From a checkpoint of a small transformer trained on Wikipedia.
Architecture: RMSNorm before each block, rotary positions, no biases in attention or MLP, embeddings untied during training, normalized queries and keys, attention and MLP in parallel, some layers without attention, local attention windows, gated attention, capped logits.
Each number is 128 + 24 x the weight over its row's rms, rounded and kept within 0 to 255. Layers, rows and columns count from 0. Numbers have three digits each. The size before them is the row's rms in percent of the matrix's.

# layer 3 attention key, 256x256, rms 0.0706, rows 0-213, columns 128-191
062:117101171126117177131167087132074136121085120095132062128165142121153123091122143121137146143098147148173157171153131096140157137125097108069156095143142136126143139132083122132154144175133106
067:116152115116088143108126140103097153115171114155141165082143103118101105118147149121128149138144143095136102106127118125101130141164190136106092148146127146088118127135142152132082150135108140
073:148119113144121086152103125134159106101126143132155132142136124134136129134138161130134130133113155164149143141138086135109112094096140137085119111092114114137077148123112089116130136128090090
069:157070124147115148141142133156102092139124150130141121122129162118098096087119155103143138139120127132149180153126161085132113161137114158150185128115122151128142124102082087105129092168141113
074:100172146116102150132142145146138142101161113149139118117095143136137126116128107086120106116145102140172123158121189121111102093149124143110111131140161095171158145146135130142102143117146160
065:137168143084129088155090118132151127162131128151133125101129108139117134158131120125124133099118179137144165155108112101123135140120101145100099159123133114154151129103110130138138130131112145
065:121111110097136125100119129111156081057140132130101130120151140109091113108116117122129160116132130122125089122101157141124110166144152143115109097136148175149110135126116144118122135108133204
071:096124129136155102096153121168120063116112128142123117074134141165135146147089135091104166091144182145093110106115140124136156109132148102111119096114140136094098111089137123133145164117143124
068:120112111142099116120153166069092142080119139100147120135134132131138078092139151175080141138158092133119147139114160147110121147154163150117134172163161144136174148151129131152108130163104169
065:144110131114098111179151101172122125110113102118100106127150095146117119137149127130102126149103148133149158099138069159140126060140122144130092120131122127106143136111119143126153124140121127
072:168141153139137143176165096091147116104126150131157093114117092124131090111098117153115113129106133172137078091111124141140127099087146172132117121134117103098113133092094124167144079117081112
065:121115151157111129196151068134085148150129129134127143144105140148121133116131117160119125134095153111136157099142118082077130121128166086157133155131114161155129173109140113106136126186138148
074:106083137104125107073114153110132124110108095116136138143146175151132147150123115116125081120180130133100156109124141132130090160157150151155115114106155116121144113149091157131123099142114148
073:123143148138093188120105129151138134151156121140113159117136119116084107075108137102135111121135128123145112114146139120097121122120151153151129168088135108132152159117108152144068096128092094
079:112101110128088113119104145100150124184158124145138122133098141176119143150174092146121100115126102136145166143142126157088164073151170138117111139109108100084170121126112175136153139119106087
070:152161131132131146189132096118125117114123139176168135145139140108118137170101150170144131160156125107140175115130058141119142113123139114072107152114104138131139141116116131148178128121165152
070:127125141155108121161140122115122113174142129112111074146127115203090132137109138138110105154157125147100147118089168142168128107071125110078119112137143126105126138114134105163156108135145103
081:131095171123131097092128122122108102129119147120159136115079141100135097114156130066133112084136118138105110171155153123131155070092153118120168106133112158128128146103100163080113161105160132
085:098114106135148157133104132159146155110131145159146135141128141143133134094122114097135134114131160150161114150153096128072142130120126107156090158144113123141073124172104118134143148108104116
079:135102114137121125120119098162147142126111131083116164122092163139114101131087143105144108091152122140150146163124147162104145096100131140159161134105123117106130161128091121132112110127111113
090:119163119146098165143160170122155129161081097162140078101123110124148136136104137143113149122118148121137118148102129135101118143110131139130149151147116166106107088121113095139163113126084113
093:171132149143151118087121175146165148138116144101118109078116138125103108113123073121138124141154118113138112149136134093144162113115114118080130129130127117124138130155123131137145155123094125
094:077129110144140129120126130130120137111145120106163073138131105180138121136122115146111143080141137118099120098153133134123160170099120123121092101093125116088126095081166148129149151133115152
096:146150158155149116136127098111113135128128157099141157108141144101132152136097131146105169130131114127128133091124129148156160127161116152141100146169128128122129156116149108179120087137123157
098:076080127181070081142140109172123167169130142136135119140104084122149130110130126099124168123127103120136119136125102140126127117141124160102079135125109156107146139152141135083143133143126102
093:070138165091151137115105151117153084157149116104137083139106097114126059108115157078132110137129151102128128157135151125116096121123153075120140183146140118114139170075151101081158148131124123
092:133145113140136111142086085119153074147117127089161146111136123127149119098147138105127099131122120182147164147148106136109107100130148140134154121131133099120127117131127110120118090087157116
107:117131117140102136183100115112132137111129092127138159136151163148124122130122120113135130167163085111152120117114152141096115124161125100150107180117117124099147119154095111114122139109130117
100:164125125104137162146129117107071147110160128113175100116127116075112120138143086136126139086121130083082130112113107098099130144125114103077156110136110105122127137147090150111157139123135134
097:122115095123115123079119142118081143115137120107140179092106102123156103168110099140108181132112144147132097110139087111137165092114122128117088143087137119108102114103145142104171101133137132
102:083132119139113133110114126158104130069120127121165093139132160142179099100119127108160162092094153141110132124156094112087115137129132131066127122097100069149106140139066147102102131125110152
094:092124116151111109134134106115093148122126129152103117160104121098112126098124125116115139143122120118126090130089126087148121146103118122139121126136106147105117198145154170100160118082156139
097:128123106166114131146145100163132139119103099114115149163161130145127141103129140155128142078155165106120082116111128163111115163154132094144092112120094122129149157108115096144118121188143139
096:184101146112122146114091131153131128098161154143100163134100104140132142150114133169110111145170124122143138125166133135140138128131109151107106142163127088150149134176103149148152144126125134
109:131154129151127130107139157126107092127150133104113140150171110165140168155130122117124114098132132158134125116097104115145119122129130117151114092140082131115144154142114108121161149112096167
095:108152116125116119108078119120148132095148149137134121130142167131151126167104163122098154132139174121135105153138130098146118150096116128154137170094148107139117119140102150165140130157118166
105:096126129125152126112119147130157130136105138176145098117084164141096085126144116100154073139110143115083099137125158117106084123119093152159139139098086102146170141122085098133128142124137122
102:189152127101109143120139124135141118147134136127129132111124129164100164115156116125091116110119131129121105098151147096149117130129126106145096120157084166110101096076120111099129102140119103
091:114164152129107166116100134151152158142106133109086142122089145131135131136114114104109099100110161106158111131118093111098089144164095116139139192154127120129164065134120126135152137133134110
095:092099085093141113137132087137146195133149155135118077152126128175142109140098157115112193092146150171129129135120134112138162106137142121096108096098088119119145131118115150139113137126141121
106:096149163132149172154132126139117178118138110141139138150153123162145122105166171125151119139150117048145098157125129141133156104123142123118137126147141130135092098161165126136164143118171133
102:138115141123111172129099131130119161162133148177107118157130155129123131136139112136105114120137112136125099127081152151126095139152123128130125158159136138127149123131165132105156129137149174
093:137169149141109107065152127132140081155142114124145128111132122113149100131114127099128160115162140132128098185137098108103146105135122155104153112128106162115132120141097123142161119113098119
102:096133169138109110169134129193120126131110120132104162118109140130107090118090120174055131129103125109096107140148141084137107127087128129087146135137163126119167138122123108109151147167145134
096:127092073111188125124136123162092176148155137137138133075153116150147105103109138081165127123114162103106175105122152124153175152132168108146144146088118158122106127134162156117114111166121139
099:097088153085142084112123136157162160110152153090105086078090174112125138133102178114141127158148106130113131149122131162078127139148094142098121132149133112142119119128115172133146116115087111
102:175106151128112179129135152135129130137112095134138111128132116163112145120145085129126123158100136140126126131142148117112121152166080087134135130126123151161161157119191084107137117133132103
106:160098120120115161120123147095130074096100156139166134134116152138126126118128129131083122120107129112135120107108121133128095132148100141131152124139131152165128085148109120168105091138132094
098:152118115145104135129170101148137062147124129159180097161120121105120114140099130134089094108131135109128151154127140159123142113139111131117127141103161120070135158121138143136116121141129116
103:112115112110116134130139133127149133136131159086090120121112189125138111142123118134161136127152116104137142093140099139165125136158116113144169139121107138137165142169096118156119099122121130
104:088147103124117170158140130143146124135120120115136148104143109093153127071116077108117131157120108117099129110152173131148106144157123107178105139143137102130112131189129125095128128137108102
097:113116109146128110143207109098151116120125094147140132142121131140149104107113132138146116177169140121174092125141124112108109184134104128143124133141077167149175101148101146121094130121154122
099:120128138126120136104079150109143150115162113094142123151091119156088133123131200091124155173182138143127087144158089133117125156135128133138124133126135142125111116135151111161144142116131120
092:143124137127119158098122140138154143101122111113139135143130111151120149154113114156151134128134110087103146123129107133099141121111118093150067138082117128150123132097166128132091095184113153
103:170174126112129097135146136149138110114116105130088135124130130086105136131139123129133108154127113188146087096099135133177140139157155141135092120167145122137105130121133135120126121134142099
107:092115145125119137110117168146112155135109088112130114177099146146115104095124120133143086108086126091118114152150110095079135063130141160116132149134145137109124130153119108138138161108096113
092:115150163103119121117133118154131085117109163117128160108123099118158091167148130102138129117099175116125097153144109098130117138154118107118137162108106094119156116099125109103127129128125101
104:106092170135142108129128132110116151071118153093152136128131116146084127107119136095091095159136111106140126142162113120111151133122090130110138146136105111101151132142138127089101155131120086
099:094145152105117177119146147130161128117159178133129162143099139157154100127143131130185148093136123110108129141138083111060111124121160122086143104144068109118101098150130141143152155104088112
098:115103085147120124114162086149105133107083086113129139110156140144120124123138148102139139100112127124134158160144158181139164154151163113121095149118119159081127132149100094160145160124154096
099:123111095143114149100126139144161140097118123084145110139121138113132127117120162144102191141137147114142141108102117134131136139134163147168108150095150128158117128105163081111120137118093137
097:173079117137131090099139099168168203113110124105135149112122143093146116116138140157103117090106136130141106113136094159162157144148115149110101173113163101126129124137120130151095139147100035
089:122122130173156114158188144154102174114186111128124107109109138120148101120109099122095103147133155155097118115110134163182095097150147104131091139152126123102149129101097116152112107138142089
097:073129114138132117099107123163100109137159156095147075132115128148170113080133137121153098087122109095118141152131132121125100115112132168127124192092137093149178109113127097117114147175096120
072:094143127129168110184122157159159116116135153132131139156110125111138129135127118115132174162107149145167140174159110160134087107147122122146128106112175130105150106142135127123154102097160132
065:150109134155119084140141105125136112113148158155123132149123145098110175104164136169124133116111138115150120154157123105118170120114148132195160129150115114126130133129145103114133115122135095
068:142146112135133133135134150134118139174134152156152107124138082133175135150139117110145176140106134131178137209142149162134117113150083100156112129130112121121153111150164128143139137152153075
068:116152120116117127141098145157129151132113158164129089142102129116116102135120126118124118128131150147167139182128134129118135094141106121133117141135152109134154134174144101107128171160131142
079:103129149122134091153101116064121130137131134086172146119145088122136135152135124136164108142124094108140175133113141145144145104105146128127117179118132129170092188141154083113167127137085124
074:141159139136132175148115121089140128152118109149160137104135102102095137150125145081109139101134139139112102131123118114122159117119125121161122115119097129105084137120116179104101129145174154
073:173130172106140175144154144111150122153116075163142105149133138123137104135112126117170142123129109098167126156170148144113118116136133112089131125133087178151138112157136146130140095098142144
073:167103150127144077121152163170127129105126101102076108140151111134110112140103118118125171126130124131159113145117168131130130166185095109126080101080151164121121106114112109174111133070125132
071:124145113115101144142111074120131125117136134107107145136151121134121141127154140153076134123106100141126107100135123122123118077108138140157125141101122153160140131132109128102094094151124160
073:194167111130134162120108152128178159129119150102155125130094123138157143149157131146163131118099125134108137148105100146162117127130096115134141135144085133130116135100155118165174133123148147
084:126136102111105117151083143144130177150097173161107135132141161116133133136130120124136146191118111125108125131121124124149144107150098106131115138151126167134180129147107108101158132186118139
075:141121186162130147163131144087124150132135175133134121170122112118125093148142124151135117199128150130130136105127152115094122101119139143106133130115158178104139101124126108116117110119126078
084:180079124116144096148154136141119136080134122128112114131120115113141142126127151127116143130149119113187140156130113136165138174118138150157076144149142149159125140096133114128125132113105123
072:132188114131149130170141088146154119111095102182116110133168130147127111104127126173134141120151091155175094109113167172141101101157129114157080119152178099151161148177152153170110102143105134
083:152165120099140123142097132094128142152135114129094073152131122128133094184099090128078155123129102131114135070122121153193119110128111119093169130122166128116168142159150131165115134149132111
068:106112106087118157046053144134136130142180205138133144148099137134114138123128112103131125084134109086125101109130107092095120139111132089098151123138108103107138119116143142102143137140149150
088:086090090114101098115117137112134090139134117117132121120119143119110110153094127110100135148118128149100133135118089124140158107085116099089137095117175087136121099145126137165122117138142157
085:115092131132104082099109124139145088116107092105109077141153107120135080159123113128111119136105117142110112151146105180124121093093129118106112097143143130124155115152152141117114096115105107
080:148158100117108104141123142094086124168152132123109071124137116135091126068133110131103148144117098085074099100148100138130140116135167111125132119158120118129113182104110169117124124125179195
078:147145136118162119174141125138140132122072151109129095158169117107121116141157163137129104141144121135125142157156124151089151122120098148170120143135113149130127115137122155153122161108148096
093:140172127153167160138123115125141129100106155125128125115116116155145131097143108151130104122078188113181114111152112133100124130150157161125132141111133126127101146099136121124072110127120128
093:156107097114123114139112150153156129158110133091129111125132112090142102153104123132115105110155140110153145136132105176125130093127120106121098110109113131109143139166115111150081141135128104
094:109105093111170109099096114088112111168108144162131144134157105089186153132124111123114083127124116107124141116173149138119121110138095105150144133102117088171132115126108155132142108103084137
112:181141112105128104169135112144124104111187091141092138138182148153098137187095111120098152125159129123157158106114146136201137090136153128127126132137117114136146159144138123149109066151153130
101:075100156127176100122142182148096124114138124166134146171088128131143137123075163120114117162123138133123153134161107135120121160116113165148138096096152125129080078082089106141124176151126131
087:117115106165159135076164117116125111055109146133121110146166119157123139145144089158167148099112123170126119156141132146120154137102134115087074097076125136156124171139125135172093137121119125
102:138095134130101169141144067116143116146067097137126142153162141122115127188108144130149153153106155142106128057122157150146153117112108091181142137115095172115087109117111109141162112131111114
099:149168167159176129125147108125153150139145141112151136118096129103108167115122127138157108095140133145102153144097105094114122109119135106089160135116126125132093135108125140124158125111117155
096:140131140114141103132108109126117161104116165131141134137145086129159069124141125140091132144140137160089154081124132114163113132132118083145137098129109124094133132094104128132123099106129145
090:151115108106123141102144107119110123126138139165130099148150142147107150176116107109165163112126141164213146155093114138172080138133123092151129115101127163127138145130152062108114103127148161
095:091170102137103165146144122153145124130130138078154109139151132114123145159155120102136161145122146095152132105149125114151131102119149110144107156125179102125106138096146158134173163132147126
098:120103131112177114153147130099124167121100139158132116161176146176123125084132135114147126145135123121122170114164133100112089157088168110141102162192097118118129132140170154126114170129105098
099:123125084103152121127136131170147123098110162112129128140132152119168152136129104130070151137142113130100112154151138141084096144151088142151151101144138139122171137162119090132128103159113123
095:112138121115151088135130159107130166126136178155150121142161169124107161147133103147102140110124129140110131091096155134152126139154076126137115156138139109088178129119113122142117124136151167
107:111109117167110129101131104114095138125155086120095114126157090126129156115136068133162137113151097118154125124137104115153140174099116105108106114153111145113112136097152147144141107098146154
089:136110078154138135130077117117074170092139104094127133134136119137105126129160110147112129155133065158141134127134104120100143173109192117084144120120145117134121101103092142146126142108123096
103:180142101112117139183138116122141120103083127118138105156180126158047160140131107116142164143104152146113155124106106097139113159147137133123145122119098140112124150098173129143109110132152080
104:172148110108144124137136148149145138126110100104116108114105117122114134135139144171098107128198122107085126122144131127152158156125141113162120129158158107108164140117110140180118109129176112
104:112135089114132152111132160090117162126084119098139107177142149158132119093122113090181155123142143099121133145125146148130095132149154119137112156125145148152130148111119105124189114088123090
096:139155142138139146103161147088080165088145147140186128070083129151147160106133148135160083100116148143150138124123099111128128148131099151105176135135099079124123103155108128107129135126103136
089:159117139131149132127146146130150118104148107144148136144130175153124154079123171139097152167081123153164117168131153097153169153125098077123149114118151136133098122143163102124112118154118126
100:153161117132110128130156123120151171076134077121100134121129107146135156156128145150132139112122145122154082133148148148135127144139138113154099169145123103126174152089130156092136140085104129
106:134122141131092123138149091135094142117102112119101149126107112113122139190115130128128092096131101147132182100127110140141101148168119169148109169079146141134134129127187169106107144130139113
094:133123118153144108103115087127139115134141113111115194123081099131146144090083106109089165153142138135129126166162141145124127169082122161086151140140094125114124135071123110120105119092125143
094:145091106130119145111126133141150159144141085195132129178125118108111161125105113135108106117103124140147094121142127123133162151134117136147128138145142107160079135139082124117087136149116143
101:167134136122156075132113100155148104146120154123149133117139139154128168131161085125114138149108126140183149122164155096146124135109152102076170138154118113160138177140157146129152121114130127
104:132115136119122118169153116161150099199126132139124159133125128172096124154115157137111100117150160142161150091093147131161141126107163170118127103160077130127135155130141142105130096127141115
095:131138114132115123092121138112098151116191124097126116147131117141150152087168179113128116106087095154142112155147151104103102169120102122116117135109112149103123112137103114121118172095105131
102:114090102143106153100085139125120133117146126119128170134127111134147096114116154143151121109097094044115132136156115104055080157128107091118145146129140146136195136148157099115139119114115113
097:097123109142130137132103099094150135092107131107136148094114118094110143110179137124170117108160125098105128170133120098110150162121158128126139156119151145128109114111118102164120169141087128
108:134126106161097148148112094119133136137144131107133092112118125140105086091171148122133120123112124130097141165136173151115121084138127131100078141139136088129150108118161140127149131108132095
109:149149125127158151135115130132119114100155136119131128141153143130124135078082101149160179135152142133143119123155124190150157138130126094113158135148117121108146123151118142135114096123107159
094:127147164124129146148106142078129102131117114136107106151156118109126107140076165161114163124128147140122147088151172149126146135156105092112089112161116155133134148145126113087105133114150181
091:142148123167131122155114126102151132125128128138148130108143145143110113131126111136120075144107130121095156138154132134103146135148090179165148154135158111117159115136137135125108137120152115
094:129124116119145148102102131115106148138093129122158079108122156117154092110142115125087111135138159096096085190120148146096078138125124157138122153141139104145113119117119097140104156115141114
098:093103159102095131084170115139137153154118134137142107120113141141182142170137107132115145143106138105113130125102123115084134171122135113101134123132139110119101174109113094130137115092127147
104:123125117104141141135170129139141087137145138175086103155102152117140102121088138159146144129151121148115157109144161167152133120107154127138165123098211101094138151167144153183101122121065112
105:153136114156096112146102105135115076097126092115098160140104136111119149159089134124098127108129156127139130114137115159146160105123177129154120136128071101110112151127123201119109087101142114
092:112155127088167174129135147149143131102145132127115113143125101159112129102129123164119117129117134092133142119133096118145147127102123097125132085155144100102125142116096122145136131078149110
087:128089119094100128110132108081114118198152155132187155088150120138145155136148138131168145109120199114139124116152111105094115140126132142124157127173108112138120129121097130159095152107120089
098:081109082102163091123111148123114137112099187175145128186110155121148123113153121074122141127060115132138108128122126136141090157117162102137099169166105116116114118114132117131122122113085131
107:161136153110120099128139146123112109166147105143145137118125136134119126144143139124134117126150123099152133114154138137139116086146131133114134120142121141122151113132131131169124191127143149
093:123126163140112102122137155115142117141149123103154154148134065112157131108116143136122100173107130102109128131101162144160114147106129099107146109121105151122104085140137142133129136077145109
092:119086099157120119139095136073169160113125104126099158162131163182136145145130109126170102154116132111174141094121140162140125153127127117122102145109166133157153152120121104138056155085140155
066:100141123101118111115138166127087115127140155156098116126080106128159136130120108092153115117149114113114117132147115096120124113145146189154142149116108112163147103107127112111114116082136119
047:138120125125190137097120162090179115154164139139156153167167107141157107118171112132134116182131147146094152112125133119123117146133109067113138129087141076123108105146156120145136132134104144
065:093097114142123137096108119149147176164100181075135140110110124143156101143110108120136116141161121120124143137123148122135138120127117148181120163124100109137109120156128126154157097124104079
065:135112141089138151134114080117124118070126140149162129131105150144108139087145100116119102123141105134107142111122146147139138102109093137109151084144157095103107151139133116144154112113069103
064:059136115125138137068136137124161122141095137119112137118149158174137156167133084120081166170133139135157119123114132178122092144159121129168144124123099152137156144154126148139147112127104136
063:122136095117130123104131124140140127122128127105140057156099111123106157136095124119094116127133100175134098151147104097127134093105174132104138136135132154125145093159098141095152077126151149
058:126126131119120132093136080161125099085139142134119120154123119122138113128108133124141130099165114123112109159109143137139112103153114132112095122105134095118104122114078087138111153145101137
049:115103149119133119108093137134124111148172162133177132161157137123123167071158110139135130183126114151137172147129131134150106104123138140130132117123165121101113133134180154137128103130137141
050:106115093150139106128125136137129122119101114068142141121138135103172107102164158161101113159137134120145168109114136107113135146081121191123141091148098162169120095151143140111106102131151143
058:113117089125117122139114097152119100103150125125158151151143135127111128093148112140091160105147157113128127118094140159137123112149105143113126077117113122140081110102152118144085114151141093
046:128165136104094145122131129122142122116133131160095122121100160122131117142076156107134085098119112161098119124141099140119133117138167083119136135129123132112154120117072108102168106129111151
051:109117157109135120136136125123122148147153147108165145113114138126112139127154120153114184133122122105101099106114125155160092123100094155074134135120148118127106112094177137171110149094124140
064:131125145101152136122148148131108142088158147133125168118134139113080134134134125078150146116109122140134104131159118133100129123202130132129093170130136136135099136151134163131066130107085121
075:117146142113110142114171143150138165122125139091120135142088164141128129147074187094115128115120136145176194127134095117103115142134168140123091094121127115125172147135100129139103127148138136
076:139109157150131097139159104085148138084079138146100124144131134127112135148117113116137127111103160121102120115140134160159146104118124138155102125131118128115130101112130116127133142104109118
083:121136160130140189116160129087150138143115190135132123146143136171140119120096172182126146114131114153114132109119124126160140159142136126127148118150198096104133106094156096163145125097083168
064:097141136181101101108120148093141104108136130118079124117109116077124094165060145135142144117093137142117096139175126084108171095121165098151126139148131126154129116162073118094156115138138163
082:095110165104083118140093164121083170121134084137132102139120099108142106096145117143103166100118139109124146134128157132171119155129117161124154084110107131118141103195134187122146123155145122
085:142114105143117107157099113081098163137097131129125104116150117115112122132161098130151129135179148121116136106098143132170098129105095096088127085125138119114110090157175115141141148125163119
090:114121122155120141141117100099106142143106106150139094150152138086154140179122116133131107158152102119103138143111135140128149165101145122129101113085112105146139150171106155116139117164149137
105:111123117133147078143122122089134102161113148128155150158105135116151134051131134086121126078108113153140167138116145128140154139140114148112158151103117149102091102121141101140099120120166134
102:142102133128138133153163152136109125109163144118129123109128088103127122138118121158114166078139102106118144118168177140084122059161156109165101148171125170129101142133147153126138131149078139
122:111109151141082187165139100143135142122157128118126123116127156114098164096100111141166127112095148117160120117123107142146133158130138124153136137175173133088159150138141108132138142143156129
115:155109162098155129125139159126103138140093146093106170075146111127097189130118085142136142067137118121177162113121123177140149136132134121143146111177140128151128112134142147141147106103140104
127:141136125126115136134158109115123111134147132148117120122134118138109124127156182135149124139154110127142092104117130108190134122135161148133123128129132121118119164128155129131181101137145136
120:153137142107114162083135122092115173115108188131080107133148181172106148143111142112088123088126107136072155143116143097136118149151106133134091073129153098104108121139098142107140132098086158
124:105123113093153116150116100131161132105141142148113118118180111070130174129120123126137133129106133139120149145136094108097124131175168142135128116130149153117140101167175107117155143132108121
120:111173096117151093127140124160115126112113166114093136134167117106133149113128063183147168100126089126126140105117101163121164176125101114107109142112140185125159101125144116166132139148144107
121:131149141094155098143112149145142130123119118099134089146127134099150086064095108109142136136124120120121138115132145091173123113142098135133155113134129132114124115082101109116144109125135134
121:092134101137142112119145101147106097124093109103143118132156153132121110096156112118137157159150132148093104155097120117134163153103147141113143146151145152095114130136160099139145129134112164
130:122098134144130128100163137125128106129125153117131141142145141139129135112135113130173111139132119109155170097159115102104115086090131141113119139128145137124136120161181132161075146157097130
118:122130151135144129113126126136155126112115064125111103103092111136114157098147110131059121135135129112105063125107184084095132124112156093116124169132120113117126120119123126087129165133080093
119:153126097169132128096140093095161101132097140104152163117142119148143142144152123121132103109146156157106167125141085109117137154155157100146126144181101172193121133135141139127066165185123107
125:144180148100112107152099138149096146131132098119093175115110090127081129110175157118142135134082142124099096135120119057110119113126102106137135126114097152122109079135155142138110110147131137
128:160166121099155143101151136125123121124141118129122113140145102165128124101135141116154115129102121128108145118109141157116113135132108125118100158093098150129140177126143087114124136113097084
127:111136129132151145147103104123109133120160134110132082119133095141156105096152112063152117158176117110123160081120142129134130142135151152104180115098137133105106149196118156098121119165120130
129:096107164108147092109108140159077148132151110138106137093158136130159123133117105132148129123120100109131141105120129152115130154094121132093181129095100111118097177120084090165102123158108098
122:160148120126155114109112104167143117134128110171182119153139131117122157113170135120169115160109133093094071122132120157142125130148128129119124150147161164146112110120119131144126106104126133
121:139100161075111148108123106148146132156102125136129115156147101115143133108154108169163149141135143117111116137114120160110123103127140134102076133140120100122163105118102129096107116150163163
118:170177086128140125104072143136104131101119128147099100171151092110129165121131147125106119113103124084179125109118127132135162131104170122128115140167130160130125136130101151119167145129118122
118:107107127098078111134103169132143138137088181131114139148101153105127120090106104143146109065142120136101093142130146138106116119140156101079144113090132075130132151146103100149143106109165107
121:127118118159167185116112113137163143141161076174144113153110099112115146144140144165136089143120108160120150127137136146134133096071172082107151103089147112133129118096143159173144149118142140
120:155110091109171095109116169141139124151136123129138099121129162162119143170134144139086097118141142084113124116101095182139110138142152112091123172089140173105100087129154179138119131123115146
121:148141143145140161119128138140153122102129160120122151073127143085177131107140124123110094119152142103118083137139117087128117116118145127155134120138161170154107142138123172121183135140122130
124:156123105142088123145108178125139169143108125138153108107163141199154086094153121133118154129096116169111125128128117156111106107147107141127144119168125091104101147149145135129121114160144084
121:107128145118126128136153163114172124057141145108139081141100138132127144167119096111123114101137168120117131124093105109149149095144115130105144143145137123107147167135098147131115167128167157
123:115148106116179157114136118149152090074126141095164141139162097166158148099109112117166156108136120145122132081115142139115131098155114136101134132131088107147121127121164093102134087112136129
121:119161140136134129164132116139100078118127133136156116171144116126136107134095106148141097089132143171126125104129117108146110111111109099129155156136134134099127149110124126105098136134105136
122:163134142123149106108182139096159143145141215119144133142125145144092093116104165126149142141113151109117140108107131109099149131124132142152120122102131118146127133159159154136154140109110146
123:139129079094172118143147130110164143140160123125149096139140128152127184115102115184149117163157122105104113142135130109146137098133135133143081119155118129167135133092128101164114159137142107
123:111139128137159083136161149046173122128138133103109117148155098150120115096096116147108143125142078169132146142149157136132115105095170146137098141111118147171147095144118084152151142096135126
126:139129145141108142128125130118128126115110077136114108113165184150181143152170125150148118150165163101139131156141131112148113100133154150137138113172116144170114146133108143145123132124153106
123:097165099140099125114129117104152131136125120155151137169119149108169124157153109098139113154123182123112126133160142111113094143114142113138104141100120136087129149128140166119099156118159135
122:119147106093138149147114159183159104101127120116127131140096138132141136121072158124094139137139130149100127132132127117118145141091145147101153129165097148166119119130149137181148143163167148
129:126136152044121123126124159115095143120129110161085129110155142129131170145128113100161102126154172143117117135107117096143123101118123151125101140149140113135113090118129088119156108147150121
122:157105149109162122123164165125159079145148118121106119151137089119122137133129143118134143115128077164144115092109133153135068155102164116169146166120151120104141144126111129132092125102095116
122:160120139110151125159144142173114115153132116134126137114133127122137146136110097106126139136081110133137125131163120160151154112118145140175136146152080119123115175140146119152104147145132155
117:116115131128135157142133119147141106156157123086123109143133139138119134153100141138156127153164127103144160149132133124088157159146142121108161118069097124125137096165126092128091177185150119
129:142175095146148099110144123163122142125105118128096121124091110175107124091112126090167107155155106162137151171130136144122169183161151157139119152118132129156153104121190136136146111078155119
122:141101139108158164133164114113084089114143107142120130108129119102152132156155165134145124095162174143137096120130134139144141108118167131164152092134115124136164122118094147169086135146120136
119:123120121110107118167116121125125115088131129117137139124181134135137122127134119167079124137084126091139117110119167156102117104148133124123146141134098125112119144107175150145149112107150100
126:168127173108113086126159098176146119123112112133133126076137145127126138117142094114124166171121147141121139126109124141144072119101173150165155155144158146144169111116135101141156120155108123
121:146160082153105125136121180156130129123212125126167118102153092123129117102144157142113118132169155175154084136154157138120135133120135118122155119134116124095212119145102117097086149113151112
125:108130110121120150138148144146147121176121114114164117105104128170143144114108138130135145185141159102135142138121108117124114117112114157195140101120138130115146134103136104127122140096116107
054:088116138132143105124094114157141121123097146099120145173101146158155107141159078143161117150129147120140137152160128085126083147119122120148129104126143112129132106148141099113190089150132148
065:120152152140141135133148127085136094143152133144175132091170110161079119158129138161112160126099132118101107123110132182117123124109165111074162086143141106116120126148141131128102134131095128
066:113124154120135123111123108070144105106111082134145121118170128110139132150107124158155116153120103109114160144116119155099082151108156140113149127114140185169155085158171103110118138093113099
056:153140141099092148168134122121116127169125102160089155113136135115110136125127141112154104116097091143121153136059157111129138126124141127116109129135149149115137125114105123129188159151142127
058:147091143155135157126110116164140129162124163139134097147112127175149099106130142116127131141114110155092129125154138115148142155089144114103165127125139152150077149153150113191160132156101116
049:111127089111170120109112113142139124094119130112163137127124121147123115067179114174110112181129145171083169116136155138152085125115129140078165107163125131110097125113157107188116135097113172
051:133157092123112144083132132093095144110123109136091150111127125116082135136091110135188116093129133113116158122142109113137135186130165117166148121119126150105122128104172104074106144144121122
061:144122104137115110172149117146099125109147127130096168110139134113121049092174125121148145113111171125130132108120115130135168155197122131124103128168137129117108122104137089158104138131169162
058:149090164104120136157127105117138153123165136183177124143136115141130131107134117154127156161120141103110109162107133172136140099126111135107117108115136130120090119118120107164097160172109133
043:129094120122148109167116131129103151119130106168089151117107123119138104084074102117135153073119137111149081154120136132101168109166144136133109139092084134129132124089124146100156115111089113
050:153144130105102100129102145094142116115143135125150113115109173108128136119103186207096114159112127104074146122109121147171131120078149129105141188143133154097126133129125131147167138078140161
052:133079146148125130166142126169122131166146168098117147115121134115103119089126127139115166129110139108147072096157124120150102126127113125129137125098153123154113127108083147141081101127124156
051:095079129094127167120133161148130135180151131136118139116095147143156096118056183146129121125125159140124142138106123109091164111141163108155128126137135146151113141118093120112080089170142123
057:137150138126104088160117076089131138128125157169158129168126122115148136165149108140098100133131152118116149138108125144154141123094109165092106131140094142100134117106139104125171181133132111
067:147133136139118159135145118099136084144131174150104115111157111122121113167130155126142105135127148125109088124157124102126168109131141106166124176094111136143121142118100124105158144109124140
090:130150126118102129173213137126128091167096164151107140126122109133177130147144142107130113160158186147118145134114089123107125166164079142150135146119126151127177108157148144127147124153124113
077:119167135130097164151099135103126131099124147122120159103089121115112129144103165106110117116100160100120123133120151127150131081159171112115121110138160130125115112131112147157177131093122160
080:127113117148134122139192109115124100130154158120094150138103139107120130117123146138147106124150131153138153181143132106080138147111106131170109161114081126156131127127124115124151075156119111
086:186086116113155156107077123082121133107129116145097118133145131159086153136163108087147129119116126146122119087105119143186117153148079146110157176146136115113099145091113125135109137140128145
098:114129156141101107127128121098168085117122132146173126142099107107134124157102176121128091089074143163138102151126142103071096120137111115124122131139110120141132128152042110086131116166156149
103:074134149105163144127128122105157146153113102141151127108106107169113112164114136128119146099102108090163127152144159115150117172129143106106141155148166147127084115091131110134134112107135105
121:098100135166104108149099119135125162157156099088107138120151168136116123096124160152135149154158140116141120150101171079130095126132144146066128120118143128128122107126159131152120149118145133